{"parallel_block": false, "beta1": 0.95, "train_tokens": 1025000000}
Each number is 200 + 20 x the weight over its row's rms, rounded and kept within 0 to 999. Layers, rows and columns count from 0. The size before them is the row's rms in percent of the matrix's.

# layer 2 MLP gate, 1920x576, rms 0.11, rows 1776-1919, columns 240-287
096,183,182,165,196,189,219,218,210,220,193,189,192,198,182,180,204,232,243,184,216,197,181,186,204,182,193,172,231,178,180,188,247,212,220,191,194,230,204,180,203,208,178,229,201,202,211,213,224
086,205,205,214,212,206,187,189,159,177,200,208,182,191,213,232,213,172,176,188,205,214,238,163,222,158,196,207,182,211,206,192,185,219,198,195,203,198,220,235,223,221,192,196,237,202,221,218,209
094,204,197,207,187,194,177,192,182,204,209,181,210,207,201,215,213,200,179,214,225,206,190,210,245,159,208,224,182,199,212,191,194,230,200,222,222,176,184,198,197,223,200,190,179,197,221,218,188
099,194,174,233,192,197,168,200,186,183,204,171,215,206,190,204,205,181,220,182,219,193,211,210,179,214,176,221,199,200,208,195,167,196,206,180,191,183,202,201,203,197,149,208,203,202,200,198,225
105,196,204,154,178,206,205,179,181,211,155,219,201,200,213,205,204,222,201,212,209,211,215,236,209,211,198,226,207,188,219,203,236,210,196,205,187,212,226,197,212,170,199,216,168,229,196,200,216
096,194,224,208,160,186,199,188,217,181,180,210,156,166,155,194,186,190,242,187,208,219,226,162,213,180,196,214,218,220,218,217,190,216,214,222,199,166,194,213,214,193,200,225,226,162,224,202,236
088,205,229,190,192,204,185,176,190,218,174,212,193,229,194,217,192,171,231,234,170,195,163,201,217,186,228,238,187,232,184,223,242,198,160,195,151,177,163,170,207,178,221,237,215,217,175,206,201
100,196,183,213,211,183,219,252,208,227,185,191,206,194,206,179,164,216,170,231,210,218,220,194,204,177,198,220,194,232,209,199,203,205,204,257,185,186,213,193,228,195,174,195,223,210,194,160,235
098,203,193,217,176,189,188,220,188,207,214,197,164,184,219,199,203,181,206,159,189,201,191,195,187,211,189,220,221,247,204,232,201,188,199,189,198,174,188,208,219,206,203,190,200,187,173,227,192
096,207,171,230,182,217,202,217,189,226,225,233,171,178,236,191,206,201,192,176,211,140,210,176,193,193,209,172,186,191,213,211,186,196,211,170,185,205,204,207,210,185,232,187,200,187,198,188,194
104,197,196,194,230,204,193,233,206,189,178,194,218,174,147,210,195,177,208,235,186,197,197,219,202,185,198,219,145,166,204,178,206,199,226,216,203,198,257,219,203,212,189,206,216,199,194,202,184
103,216,209,182,201,194,210,214,230,215,201,210,201,206,208,200,204,222,203,203,165,216,224,183,170,213,224,236,178,178,222,224,188,219,230,194,175,224,214,171,194,222,225,180,220,193,210,234,205
097,208,211,189,219,187,194,193,193,172,158,203,218,190,175,204,187,205,208,202,209,213,207,174,184,208,246,201,159,198,184,176,183,221,187,164,231,158,187,195,223,216,213,180,208,165,193,212,212
101,215,176,171,237,209,202,221,203,204,225,187,238,205,206,179,214,222,190,199,199,231,194,213,204,201,184,203,251,205,199,189,180,187,168,189,171,212,168,226,223,234,179,177,206,169,193,210,201
091,220,193,179,195,169,181,194,229,202,193,190,196,195,198,200,210,180,197,206,235,192,225,203,200,231,193,186,194,222,169,212,210,182,230,196,234,224,164,203,168,187,194,172,197,164,214,210,244
096,186,155,198,203,203,198,166,216,199,189,202,204,158,231,187,201,203,206,207,194,163,189,225,178,223,195,196,215,197,207,187,231,208,210,200,212,235,176,201,176,241,188,201,171,203,190,219,216
104,214,212,167,172,197,195,190,194,198,201,184,212,211,203,205,171,208,170,199,195,215,248,223,213,178,184,185,195,193,199,206,247,160,217,166,171,177,215,184,159,181,193,204,186,184,221,198,208
092,227,182,236,176,177,197,168,235,241,182,212,216,177,194,174,169,207,218,166,202,208,232,218,222,217,217,195,202,137,180,208,213,204,178,215,182,216,181,205,183,191,223,221,192,191,229,222,213
096,181,215,208,141,192,167,168,228,201,267,174,245,199,166,177,207,211,192,191,168,195,221,174,219,170,203,201,213,190,234,233,196,201,187,183,189,222,239,195,208,220,230,182,236,218,250,202,220
098,177,173,235,194,200,224,199,189,204,205,204,209,201,173,220,202,223,216,195,207,201,172,219,166,212,208,184,204,224,173,199,233,186,193,202,201,164,231,210,199,239,195,179,170,169,136,201,215
097,252,214,223,209,204,217,210,164,199,258,173,191,148,217,190,201,198,217,192,163,186,180,157,158,174,234,207,199,183,192,216,203,204,176,182,209,189,190,206,233,180,178,171,214,172,202,185,237
102,188,205,203,166,179,223,226,157,227,192,222,193,225,213,168,201,218,147,179,192,186,199,231,162,205,167,215,217,207,212,184,236,195,219,190,208,172,197,204,165,181,224,211,170,185,218,188,165
104,229,160,207,216,172,202,223,200,202,191,191,234,225,170,187,155,226,191,208,205,195,176,183,212,225,209,182,228,199,213,198,230,212,204,173,199,188,194,233,183,195,223,203,204,192,206,229,202
107,231,222,208,187,184,223,218,242,218,209,176,196,174,166,236,205,201,196,226,194,200,203,206,211,213,172,233,204,217,168,196,202,182,207,221,207,193,203,173,159,189,159,179,187,229,182,213,210
102,198,180,214,197,168,214,223,230,185,161,216,150,209,232,197,139,187,207,215,210,205,197,190,190,188,149,214,174,191,194,199,193,219,237,246,188,214,200,228,237,229,212,194,197,228,194,181,215
101,226,176,204,199,197,223,163,205,208,233,201,147,205,206,196,207,190,203,167,211,198,222,202,181,197,188,184,197,174,189,191,182,216,210,226,172,215,203,196,197,213,185,215,185,214,238,211,225
098,208,229,166,209,179,202,216,222,207,200,198,208,197,206,202,219,200,205,181,183,212,241,207,212,182,191,169,211,213,191,195,222,198,202,208,211,202,192,202,194,176,203,187,212,205,207,198,238
097,219,199,158,159,202,204,211,215,197,197,189,188,229,189,192,220,217,227,219,217,160,237,179,190,164,198,193,200,169,231,209,233,177,196,184,171,217,186,184,212,235,186,229,196,176,220,244,151
101,165,191,228,179,221,187,243,188,205,188,201,197,211,208,207,192,174,181,157,165,197,192,200,189,217,183,191,173,171,185,200,225,199,189,208,192,208,222,180,207,194,218,193,197,214,196,164,199
101,207,222,204,181,209,229,168,211,210,189,209,191,196,199,204,198,175,194,214,187,200,191,231,174,196,189,192,189,207,186,188,216,219,243,213,193,212,199,214,230,203,186,220,204,185,208,247,241
105,197,185,199,206,190,227,197,222,177,208,220,202,221,158,167,206,234,149,207,202,205,213,212,223,158,188,228,189,172,184,214,202,197,179,202,153,162,189,197,194,225,209,195,237,208,233,199,206
098,184,205,189,203,198,218,184,221,218,224,195,198,192,199,210,206,201,181,194,211,195,176,217,187,192,198,194,190,223,163,238,187,223,212,206,217,168,222,198,189,218,184,201,213,197,199,216,179
109,186,195,210,202,217,217,217,220,184,196,206,209,193,206,188,167,174,212,220,198,212,231,220,202,217,208,217,196,233,213,183,232,188,224,171,201,200,207,220,178,169,178,201,192,179,196,195,227
101,217,212,200,206,213,211,188,162,195,203,195,173,192,216,204,185,234,216,195,223,163,211,213,205,178,190,198,166,197,192,220,177,180,211,227,183,203,190,207,257,179,189,208,205,185,207,181,180
094,205,198,203,200,187,247,211,207,210,207,183,176,213,179,201,204,190,205,188,176,190,174,179,166,204,197,222,181,201,253,170,198,223,203,218,218,214,185,190,230,216,210,179,208,208,192,189,179
097,202,196,197,208,236,197,210,185,215,227,182,159,174,185,189,211,168,193,207,211,186,204,171,216,212,225,183,205,164,192,207,223,213,204,205,208,207,200,164,195,182,209,195,219,212,231,196,156
100,231,187,166,186,208,182,202,186,182,184,164,207,201,209,188,198,216,206,216,216,198,179,202,207,195,184,186,237,201,220,175,199,211,197,189,191,221,255,170,199,208,202,180,216,220,204,187,196
107,201,171,178,180,202,197,244,181,215,168,188,219,197,192,210,210,198,194,186,201,213,235,175,211,161,207,199,187,189,216,208,230,225,218,232,184,192,196,192,196,181,186,181,206,196,196,234,194
098,210,208,182,218,208,196,199,225,204,185,250,223,194,175,168,210,202,201,207,180,207,177,206,215,195,223,188,218,205,204,198,195,209,220,218,206,235,177,200,206,221,205,214,191,193,195,147,187
102,158,201,225,173,204,211,173,203,217,158,168,233,200,196,188,213,210,185,208,227,191,209,226,201,198,207,215,168,208,176,218,181,204,215,210,188,191,210,193,170,217,184,196,209,188,238,216,176
098,180,214,190,187,191,205,189,196,215,211,206,192,218,182,180,157,217,182,224,180,208,187,199,201,206,217,201,179,178,262,218,182,185,222,176,205,167,176,194,189,199,172,222,196,187,188,203,198
105,198,199,230,186,197,222,229,226,155,189,200,213,198,206,194,202,185,231,225,164,194,188,243,170,209,186,222,189,198,243,219,184,218,208,201,182,201,214,195,182,167,213,213,184,215,195,172,194
103,214,199,232,223,207,206,169,206,189,235,202,234,220,210,223,180,202,201,187,250,190,203,191,197,195,188,198,185,217,199,195,198,189,179,190,199,190,181,190,206,206,210,221,234,216,212,160,221
089,193,225,178,210,214,164,211,196,200,175,200,193,183,174,197,225,240,246,206,189,186,201,196,171,195,199,212,177,225,176,200,235,189,227,175,211,197,208,196,224,177,204,177,203,175,244,208,200
097,224,228,179,206,203,190,163,194,173,204,204,169,222,228,195,212,218,186,179,248,199,216,211,186,216,185,176,180,193,219,214,153,198,181,226,229,194,223,219,203,153,214,199,229,203,170,175,190
101,191,204,198,168,211,188,201,191,196,173,216,186,237,221,193,198,180,175,230,211,240,205,202,273,171,273,205,195,182,217,220,190,194,201,192,194,193,211,189,191,225,186,165,194,195,191,202,170
103,218,151,185,202,213,211,182,208,228,200,200,186,213,197,183,199,232,173,218,184,224,195,218,232,219,208,169,226,170,184,215,224,187,230,193,218,226,212,228,206,220,218,188,193,219,229,189,200
102,186,207,200,185,203,203,239,178,223,208,217,211,190,218,209,251,208,189,213,211,215,240,210,206,243,220,181,182,210,190,210,204,222,226,188,163,202,211,178,187,221,183,191,190,232,168,223,201
103,215,192,226,205,194,253,232,175,173,206,220,210,233,139,218,187,199,210,223,217,216,164,209,209,167,216,188,192,199,212,204,187,201,222,221,208,229,232,200,208,186,189,233,235,192,221,210,188
091,194,181,195,179,179,212,225,231,171,214,186,205,215,196,203,217,173,238,195,203,212,219,174,199,201,230,164,220,192,184,205,237,184,247,172,198,200,235,215,223,161,190,157,203,162,204,185,201
100,225,199,207,177,151,186,221,210,191,215,192,178,212,221,241,228,236,188,197,184,192,230,225,217,197,188,205,220,193,208,202,206,203,135,199,189,185,160,181,204,229,195,177,216,187,201,191,218
098,186,187,211,195,216,214,172,205,192,195,191,204,195,179,221,203,250,200,211,183,134,192,210,177,177,197,205,210,200,188,199,209,192,187,193,172,223,168,219,192,209,168,183,181,186,199,228,218
107,174,233,164,177,221,195,215,242,220,213,215,158,214,212,247,228,216,196,181,173,194,226,214,175,195,240,176,219,196,190,221,206,230,237,180,220,170,199,209,227,204,150,237,165,190,225,228,177
103,195,210,163,228,216,226,211,193,207,198,207,190,195,190,180,191,223,224,194,181,224,238,217,204,190,222,185,214,203,179,208,206,222,207,237,156,178,189,208,202,207,204,202,143,175,222,202,218
097,222,182,202,224,184,193,217,221,187,188,197,177,199,200,220,167,239,197,184,180,233,195,205,207,204,226,192,172,201,202,189,239,216,182,175,210,193,186,222,185,193,192,217,194,159,200,212,223
107,188,200,172,182,184,199,185,199,207,227,163,205,207,205,158,193,215,232,186,192,210,184,191,183,197,197,247,237,231,222,233,217,175,193,188,181,215,208,224,184,240,196,149,175,195,190,207,219
102,223,181,225,190,189,223,214,227,174,216,196,193,215,194,225,208,210,199,189,163,202,174,164,178,180,218,212,206,210,205,205,216,156,174,172,196,239,202,224,195,196,163,206,204,192,196,181,220
105,156,224,216,208,210,192,200,196,240,208,175,203,217,228,202,214,173,186,190,189,182,199,203,198,202,227,187,187,192,191,142,206,209,201,184,178,187,203,218,233,196,198,176,199,182,205,205,208
109,190,199,213,179,233,215,180,192,192,182,218,191,177,198,227,174,206,195,190,199,183,190,202,179,202,212,198,184,220,205,144,178,207,189,209,209,235,203,197,194,230,202,203,202,195,195,220,219
104,228,183,174,200,220,162,164,176,229,203,200,223,181,213,193,191,196,198,182,169,200,170,223,176,207,201,199,184,192,200,187,197,188,206,193,191,158,189,182,170,193,199,192,221,216,189,182,173
091,217,200,178,196,197,199,169,217,274,182,223,219,204,173,222,192,166,157,187,201,201,234,232,207,223,196,186,238,208,194,230,151,200,205,204,207,210,204,203,205,194,207,179,218,177,202,188,184
106,200,204,219,222,152,208,200,220,174,194,236,189,208,213,161,176,187,170,199,196,229,170,226,206,216,177,184,209,198,194,174,184,205,237,207,191,184,218,193,193,219,196,196,221,176,182,214,192
101,203,247,199,249,205,214,207,212,245,200,228,198,182,199,203,146,225,206,200,192,195,190,203,192,205,220,196,275,218,199,195,212,212,186,235,155,224,178,189,181,205,240,183,165,211,203,240,183
101,184,207,166,167,225,208,217,194,188,182,172,208,207,192,218,181,171,228,215,166,163,231,231,178,189,204,205,212,184,218,220,230,232,196,201,194,227,186,198,250,196,227,204,192,201,206,215,194
100,198,197,224,188,207,195,217,178,190,215,204,211,172,196,176,203,216,207,208,204,190,250,183,229,162,181,197,200,195,176,220,184,199,203,161,196,225,210,188,173,193,192,211,233,221,219,227,221
100,196,204,204,188,224,220,219,229,204,205,210,180,198,178,200,195,185,231,186,200,213,157,210,222,195,171,198,170,197,225,172,241,227,196,177,216,192,219,172,205,216,215,196,196,212,209,203,200
088,187,228,190,193,223,206,211,210,169,222,210,218,214,177,180,204,209,230,207,196,205,196,212,201,228,225,201,219,218,163,247,214,165,198,231,181,193,204,212,209,189,217,212,198,176,202,205,192
102,215,189,212,208,184,178,219,219,217,206,227,243,202,248,195,215,220,239,171,166,139,189,216,192,194,205,184,171,197,180,192,217,179,208,185,193,236,210,218,195,209,206,209,211,175,210,156,230
105,180,211,220,220,208,194,209,206,175,190,173,216,207,190,165,213,205,215,212,227,208,205,190,171,207,229,175,218,206,208,194,173,215,180,203,205,213,171,211,187,167,219,172,197,164,190,184,197
090,195,164,174,219,178,188,218,196,187,197,162,191,203,197,153,143,197,203,197,200,221,172,201,207,197,221,221,196,201,223,223,223,202,166,172,195,217,207,210,223,194,196,214,175,204,183,231,192
099,164,221,228,213,218,207,189,184,207,225,203,180,187,217,210,228,217,212,213,222,239,212,173,201,188,213,182,237,206,195,197,223,215,180,151,208,197,206,203,233,221,176,215,186,209,211,194,190
092,229,178,221,197,224,202,193,198,187,222,201,206,225,210,185,216,198,212,204,219,200,199,172,229,182,217,169,207,189,181,205,181,219,230,238,224,227,195,183,186,177,211,200,147,204,203,159,219
090,218,179,184,242,184,200,216,205,191,200,200,173,189,187,194,170,204,165,199,200,151,211,221,181,204,213,218,207,231,191,205,229,227,207,186,182,226,183,208,228,209,230,188,190,196,210,200,194
100,212,189,204,194,200,198,210,212,213,221,201,195,196,194,210,210,194,206,204,180,186,170,190,190,180,163,196,170,215,213,195,205,205,203,216,210,194,217,185,185,214,216,189,194,182,190,214,173
098,223,197,190,225,232,222,245,194,187,204,191,199,232,226,203,214,175,187,202,188,205,215,220,211,197,199,194,188,190,155,217,188,178,209,195,166,199,218,175,177,179,200,231,200,236,201,221,187
094,176,199,183,242,212,244,203,199,186,188,192,177,240,194,260,184,200,221,224,212,154,224,173,199,219,212,218,221,193,175,187,162,192,212,214,209,204,203,201,198,197,187,191,219,250,210,196,212
108,165,189,165,191,209,196,199,197,203,201,204,158,191,206,216,189,202,215,207,152,187,184,195,174,199,197,225,236,172,232,226,213,196,193,211,165,219,219,219,212,183,219,219,229,207,215,210,194
086,169,203,219,203,173,239,194,218,223,165,219,200,175,210,235,166,188,189,208,221,172,189,206,191,176,200,193,193,207,210,180,195,218,217,185,183,166,202,181,200,226,205,191,193,230,222,223,185
099,188,153,217,199,168,193,188,218,190,229,210,188,175,161,218,186,189,180,197,214,204,218,202,188,177,180,178,182,190,208,169,190,181,204,215,203,192,208,232,197,185,185,192,210,235,166,212,231
097,203,227,230,208,186,201,195,202,237,229,198,223,167,177,202,187,186,191,170,187,214,197,187,176,226,221,216,189,230,202,167,190,222,196,195,193,171,194,211,205,221,191,224,162,193,219,207,184
099,224,192,189,181,218,192,198,170,214,190,164,173,196,195,151,144,197,227,186,198,204,218,219,187,240,169,173,212,193,163,186,213,192,225,180,173,210,234,240,209,187,222,228,208,224,196,238,179
101,199,204,229,178,205,202,156,203,210,198,203,155,211,198,226,203,182,224,203,173,195,199,182,201,190,193,200,194,212,185,205,209,192,191,199,183,202,185,202,176,173,222,181,150,171,206,221,174
099,207,220,205,219,217,193,214,205,188,204,193,185,207,220,207,217,222,183,217,211,215,217,179,171,181,166,203,179,200,233,215,210,190,213,213,200,209,194,208,171,168,199,228,190,177,212,173,217
086,226,205,207,241,172,218,205,237,234,216,190,222,139,187,200,214,209,213,213,234,237,194,208,161,211,174,191,199,239,214,214,222,219,225,232,205,222,197,176,191,197,186,170,200,202,180,176,244
093,212,199,212,179,214,203,178,209,267,201,210,191,238,208,198,199,199,236,193,207,209,190,203,213,199,183,136,233,205,198,225,183,209,239,162,192,226,210,206,183,177,182,215,196,222,218,193,173
101,182,193,199,205,184,213,189,179,203,214,209,186,187,200,199,215,236,171,204,206,205,192,192,172,230,210,196,171,208,197,205,200,148,203,219,179,188,169,168,190,238,175,182,202,180,217,232,250
100,205,235,179,192,214,187,238,180,218,205,177,217,169,213,181,205,218,224,255,194,224,200,169,222,173,254,219,203,203,179,204,228,190,242,209,193,185,203,148,179,187,207,190,185,211,218,207,160
096,175,218,199,187,209,236,191,163,209,195,193,224,212,151,210,199,213,200,209,198,206,171,218,237,232,205,210,198,220,174,191,205,223,209,197,201,231,228,183,206,186,229,194,205,208,228,207,210
098,194,185,232,173,218,193,197,212,209,219,179,196,195,197,251,232,216,228,230,178,211,190,233,182,207,235,177,191,206,183,213,226,251,226,210,203,145,175,225,182,230,195,189,151,182,221,239,218
099,203,223,178,193,153,219,257,214,205,175,235,192,181,229,179,259,189,248,165,171,219,197,205,194,189,203,206,227,188,204,204,173,215,221,196,144,196,231,202,172,205,166,177,214,207,191,207,178
102,228,193,222,221,227,201,207,182,201,210,222,189,206,229,205,198,216,178,214,232,167,219,194,201,188,209,164,198,183,184,204,209,209,182,203,201,214,223,182,180,199,211,192,198,167,230,185,186
119,201,202,197,193,270,196,199,206,184,216,196,207,161,221,177,213,182,201,229,187,217,215,205,229,204,211,232,201,204,189,190,164,201,211,185,218,223,197,201,231,220,159,224,181,150,214,200,194
105,208,222,188,187,186,207,219,205,211,212,199,191,203,197,196,187,203,203,207,205,229,184,214,185,222,162,168,191,172,216,186,201,194,178,197,184,218,190,237,227,207,182,188,196,201,199,208,206
098,198,155,198,194,199,211,165,168,207,210,212,176,205,178,175,222,177,153,204,197,173,144,189,190,187,219,174,236,187,204,202,192,210,220,180,223,207,219,216,238,203,224,195,219,211,195,224,192
107,172,218,233,170,181,191,214,203,169,226,193,190,202,234,178,184,233,233,193,179,190,216,225,174,208,226,150,206,225,229,205,200,224,215,182,240,200,205,211,223,212,205,211,196,219,212,181,186
105,180,155,159,175,223,188,171,190,187,185,239,159,216,191,192,171,185,227,180,154,188,191,199,202,171,184,201,229,200,193,195,222,205,178,229,222,160,202,208,201,164,166,196,186,172,201,206,226
103,201,196,194,217,263,230,217,147,212,177,190,189,215,180,205,195,226,226,181,164,186,209,231,215,193,173,212,187,154,206,229,178,239,189,196,184,197,204,183,198,230,198,213,201,188,196,186,215
101,221,221,216,201,193,173,225,215,190,205,207,224,208,197,187,207,185,193,182,186,208,199,192,173,178,184,224,151,171,213,206,201,187,174,197,242,193,211,194,209,187,205,196,171,187,178,150,195
088,231,189,175,193,193,209,177,189,186,202,194,204,203,225,195,190,179,241,191,219,202,214,210,215,178,198,217,196,199,208,184,173,235,196,175,223,199,226,200,203,192,216,190,180,228,194,193,182
107,189,218,182,206,233,214,224,232,211,199,170,206,210,214,198,218,205,230,216,169,190,190,198,191,218,216,204,233,228,178,191,190,187,204,201,201,185,137,211,217,176,175,198,211,204,231,212,163
100,218,214,194,196,197,210,196,232,213,205,205,226,230,213,193,155,174,191,209,203,207,193,180,199,193,185,209,168,244,180,207,206,191,210,174,177,193,183,213,183,188,228,192,205,195,202,204,210
105,200,176,171,167,182,199,235,200,222,198,190,225,204,195,210,240,213,195,179,180,208,227,190,219,204,221,202,190,161,197,229,176,219,210,206,128,207,184,202,202,221,235,204,245,194,199,208,186
102,197,223,204,197,216,208,180,181,183,219,184,206,213,231,185,183,186,228,180,228,217,177,190,180,205,189,233,224,195,222,216,200,164,192,190,199,226,178,181,204,188,183,225,187,173,203,203,223
102,182,215,208,171,170,181,208,203,221,187,194,134,185,200,221,222,183,246,199,178,204,248,212,216,198,192,207,157,236,180,224,180,194,212,185,201,179,196,209,192,203,209,197,201,199,218,219,174
100,204,220,217,202,195,191,208,182,194,199,192,180,243,238,167,207,189,205,223,189,220,178,187,168,219,199,211,192,198,207,146,214,173,213,202,200,163,182,181,229,224,205,184,234,201,215,202,186
102,212,211,203,194,215,185,213,205,172,223,209,200,214,215,205,218,203,204,176,158,168,210,191,196,205,210,172,201,214,217,227,186,210,240,209,231,164,211,203,231,214,191,224,206,210,176,207,178
096,230,184,203,193,194,210,217,208,188,183,207,157,219,240,177,209,190,204,216,185,215,182,224,210,207,216,168,222,203,202,198,204,174,210,261,193,248,235,172,185,246,225,207,237,223,166,186,212
093,194,169,187,212,224,177,236,189,187,248,217,222,162,170,203,179,212,252,187,206,155,197,198,254,159,200,170,187,237,192,231,211,188,183,218,190,195,188,205,194,188,174,194,175,231,195,150,216
103,224,201,194,192,226,210,191,249,216,189,176,191,190,185,206,187,206,202,164,162,210,206,204,197,245,181,179,176,156,196,197,171,178,179,206,188,183,241,221,210,176,220,209,195,194,213,216,171
093,210,207,190,197,231,226,197,195,192,152,233,194,169,205,211,235,198,199,222,207,215,199,235,211,225,196,198,208,178,193,200,205,191,266,219,198,217,184,191,199,179,195,181,204,192,197,198,216
097,182,219,191,218,223,181,212,194,177,201,207,231,190,217,199,229,196,227,197,204,215,217,196,214,197,221,202,201,194,197,210,175,202,185,177,198,186,217,174,229,206,252,203,225,170,165,200,202
087,222,180,189,186,135,194,201,174,169,234,212,172,216,183,166,215,197,216,223,225,187,188,192,226,205,202,233,222,200,207,221,217,207,217,196,218,198,226,199,211,171,230,167,193,164,201,173,180
102,216,216,193,207,176,193,195,230,180,215,251,193,204,203,189,225,182,163,170,206,190,217,188,221,228,196,184,202,190,171,187,224,126,192,220,216,220,201,199,155,202,185,193,196,207,169,206,209
099,181,240,207,178,163,191,211,202,203,242,182,197,214,186,203,195,224,233,238,192,160,189,195,185,176,200,208,201,170,211,184,182,211,209,181,194,196,238,218,239,186,180,185,187,200,214,205,222
103,179,170,180,227,190,215,215,188,219,197,209,195,176,219,152,162,182,207,222,183,210,200,204,182,182,179,210,196,222,188,177,183,227,184,199,171,211,184,180,192,222,217,208,189,169,177,190,173
102,187,183,220,237,196,248,202,193,193,207,197,187,206,191,176,185,205,206,211,165,206,210,215,213,189,169,198,223,228,216,225,169,213,195,181,236,185,216,201,180,190,191,211,221,174,208,177,173
095,202,196,218,235,229,200,193,219,255,199,200,220,177,184,217,192,170,207,186,210,199,195,216,197,191,166,204,201,223,179,213,206,196,223,214,213,220,190,226,170,191,209,219,200,208,185,186,193
097,233,195,193,154,214,189,206,187,214,196,208,198,178,186,217,196,183,216,220,213,206,173,235,193,178,205,222,179,148,180,193,218,238,202,184,209,183,197,208,168,195,210,191,195,177,195,212,185
093,216,180,194,223,247,234,170,220,197,228,216,191,200,208,190,214,205,205,202,162,192,216,280,180,206,198,175,206,198,201,197,183,173,186,210,192,207,183,187,235,177,193,204,244,202,238,182,205
087,199,168,201,157,199,204,209,237,166,195,220,204,165,197,190,188,249,206,199,169,209,214,199,199,200,186,243,221,221,196,227,196,207,168,193,219,179,214,186,225,216,213,191,194,190,226,202,234
085,191,192,177,210,243,189,200,216,206,188,188,173,199,232,223,181,193,211,238,189,224,170,197,192,203,230,209,200,226,195,192,189,195,195,191,211,168,220,194,188,227,227,192,208,194,175,191,199
104,173,175,198,210,215,200,262,184,184,193,211,206,165,207,174,196,201,190,225,213,216,225,201,203,183,215,203,185,245,222,229,224,231,153,211,167,209,174,213,220,195,220,191,215,174,214,180,217
093,227,207,179,198,202,229,227,200,179,191,164,239,183,193,189,212,251,192,214,172,205,210,182,208,219,209,220,201,191,218,235,190,213,202,183,214,191,182,206,174,197,215,204,230,200,214,196,199
092,240,187,227,242,203,214,164,168,212,220,201,242,216,199,183,160,165,200,206,194,204,228,235,178,165,215,187,234,195,197,199,200,172,188,205,193,177,207,191,175,190,172,161,195,200,197,175,212
095,219,174,225,200,192,229,231,165,176,171,224,198,178,204,221,185,199,209,188,170,185,217,187,198,184,191,230,217,181,177,226,205,195,194,247,175,228,232,208,236,217,204,198,196,201,195,234,226
101,199,197,178,188,180,214,198,182,217,220,185,177,227,168,197,190,183,189,167,175,219,198,166,232,209,148,184,203,226,156,225,178,203,268,214,208,205,178,208,156,178,171,175,170,208,177,200,207
098,232,211,171,237,222,176,200,201,205,179,190,193,185,193,190,207,206,187,204,186,215,234,201,183,201,184,184,199,243,186,168,230,256,174,195,190,233,172,203,180,205,214,219,229,211,198,227,209
094,223,217,197,212,188,239,269,188,205,219,224,192,202,161,210,165,225,199,195,225,240,176,205,227,190,255,223,223,208,203,191,211,200,200,196,214,183,205,226,175,180,214,187,239,188,184,193,202
103,147,188,196,184,152,216,195,178,233,208,194,166,225,189,200,217,196,233,181,214,179,173,174,214,216,193,194,203,220,184,184,192,194,183,168,186,228,216,243,193,217,203,185,222,163,176,217,209
103,220,209,191,182,223,180,221,191,205,178,199,172,198,198,234,208,240,205,213,222,226,219,214,151,172,203,200,211,186,203,179,162,198,208,220,182,201,213,211,189,220,214,201,201,198,178,191,193
094,207,214,208,192,196,209,204,204,202,181,162,225,203,219,189,161,229,189,175,239,170,223,196,205,181,190,236,184,212,220,204,236,191,202,196,200,235,203,211,173,162,145,186,224,173,202,230,205
110,203,206,211,196,220,205,202,174,228,202,178,201,222,226,189,183,204,226,174,199,188,183,199,182,152,164,172,189,188,202,186,195,200,211,206,219,210,214,171,191,179,215,182,190,192,191,227,209
099,213,183,196,216,230,223,190,186,186,196,221,173,207,191,170,219,198,161,181,167,212,231,185,208,164,197,235,200,191,237,179,192,166,171,200,147,215,236,207,172,223,185,221,192,191,189,197,179
095,190,230,249,220,207,220,207,187,189,215,170,190,207,201,159,198,195,193,176,196,213,213,214,144,204,202,187,210,239,203,209,177,187,210,215,200,203,212,208,223,176,193,176,224,164,183,185,199
096,197,181,172,208,220,165,227,163,241,200,199,248,223,182,218,186,195,227,202,228,201,219,221,204,212,207,224,191,166,179,164,194,187,212,201,189,216,201,216,212,215,208,213,203,232,189,222,179
102,202,226,235,211,182,246,203,207,219,218,187,211,181,166,201,199,208,180,219,188,163,237,231,183,224,204,161,236,220,220,220,183,186,172,224,185,197,202,194,183,200,176,157,190,167,223,211,222
101,213,188,200,234,206,197,177,162,207,214,187,221,190,213,217,217,173,184,216,205,187,204,187,183,170,175,197,167,214,211,226,198,208,214,224,212,234,223,207,226,180,210,212,182,160,157,173,232
109,199,195,191,193,211,191,176,145,191,205,213,199,216,182,183,212,219,187,238,192,222,192,211,190,214,206,190,204,212,212,211,207,210,179,194,257,171,189,209,204,180,163,203,181,187,189,215,218
101,197,222,202,203,208,201,188,208,178,197,166,213,215,191,193,193,223,195,206,216,212,200,190,197,188,224,184,216,221,214,229,199,206,234,239,207,210,217,200,236,198,218,199,200,168,182,206,240
102,172,181,200,187,182,210,220,178,201,208,218,226,220,203,200,214,235,196,211,174,172,180,214,210,165,192,198,215,181,197,200,182,199,181,197,199,224,214,184,218,211,170,219,224,199,197,221,178
099,196,209,180,203,214,226,181,181,154,185,172,214,200,215,155,196,191,250,198,243,184,187,216,235,156,200,198,197,212,211,188,209,193,189,215,202,223,186,190,209,222,199,194,213,198,219,169,192
095,247,193,209,256,203,202,219,264,209,200,202,193,205,198,186,194,236,180,187,232,228,242,192,198,191,202,192,208,189,217,203,211,190,216,196,189,214,208,232,204,220,192,178,158,182,195,196,225
104,220,176,200,190,219,220,218,204,202,198,201,189,239,216,223,163,215,203,222,201,226,190,190,205,216,184,189,179,215,171,199,179,211,182,196,193,176,217,221,212,188,196,222,178,181,179,219,213
105,179,210,195,172,189,203,230,201,194,200,216,181,195,234,162,172,187,242,210,207,191,174,194,249,185,184,206,176,189,188,195,175,214,194,213,187,172,218,191,221,225,170,215,185,223,226,194,185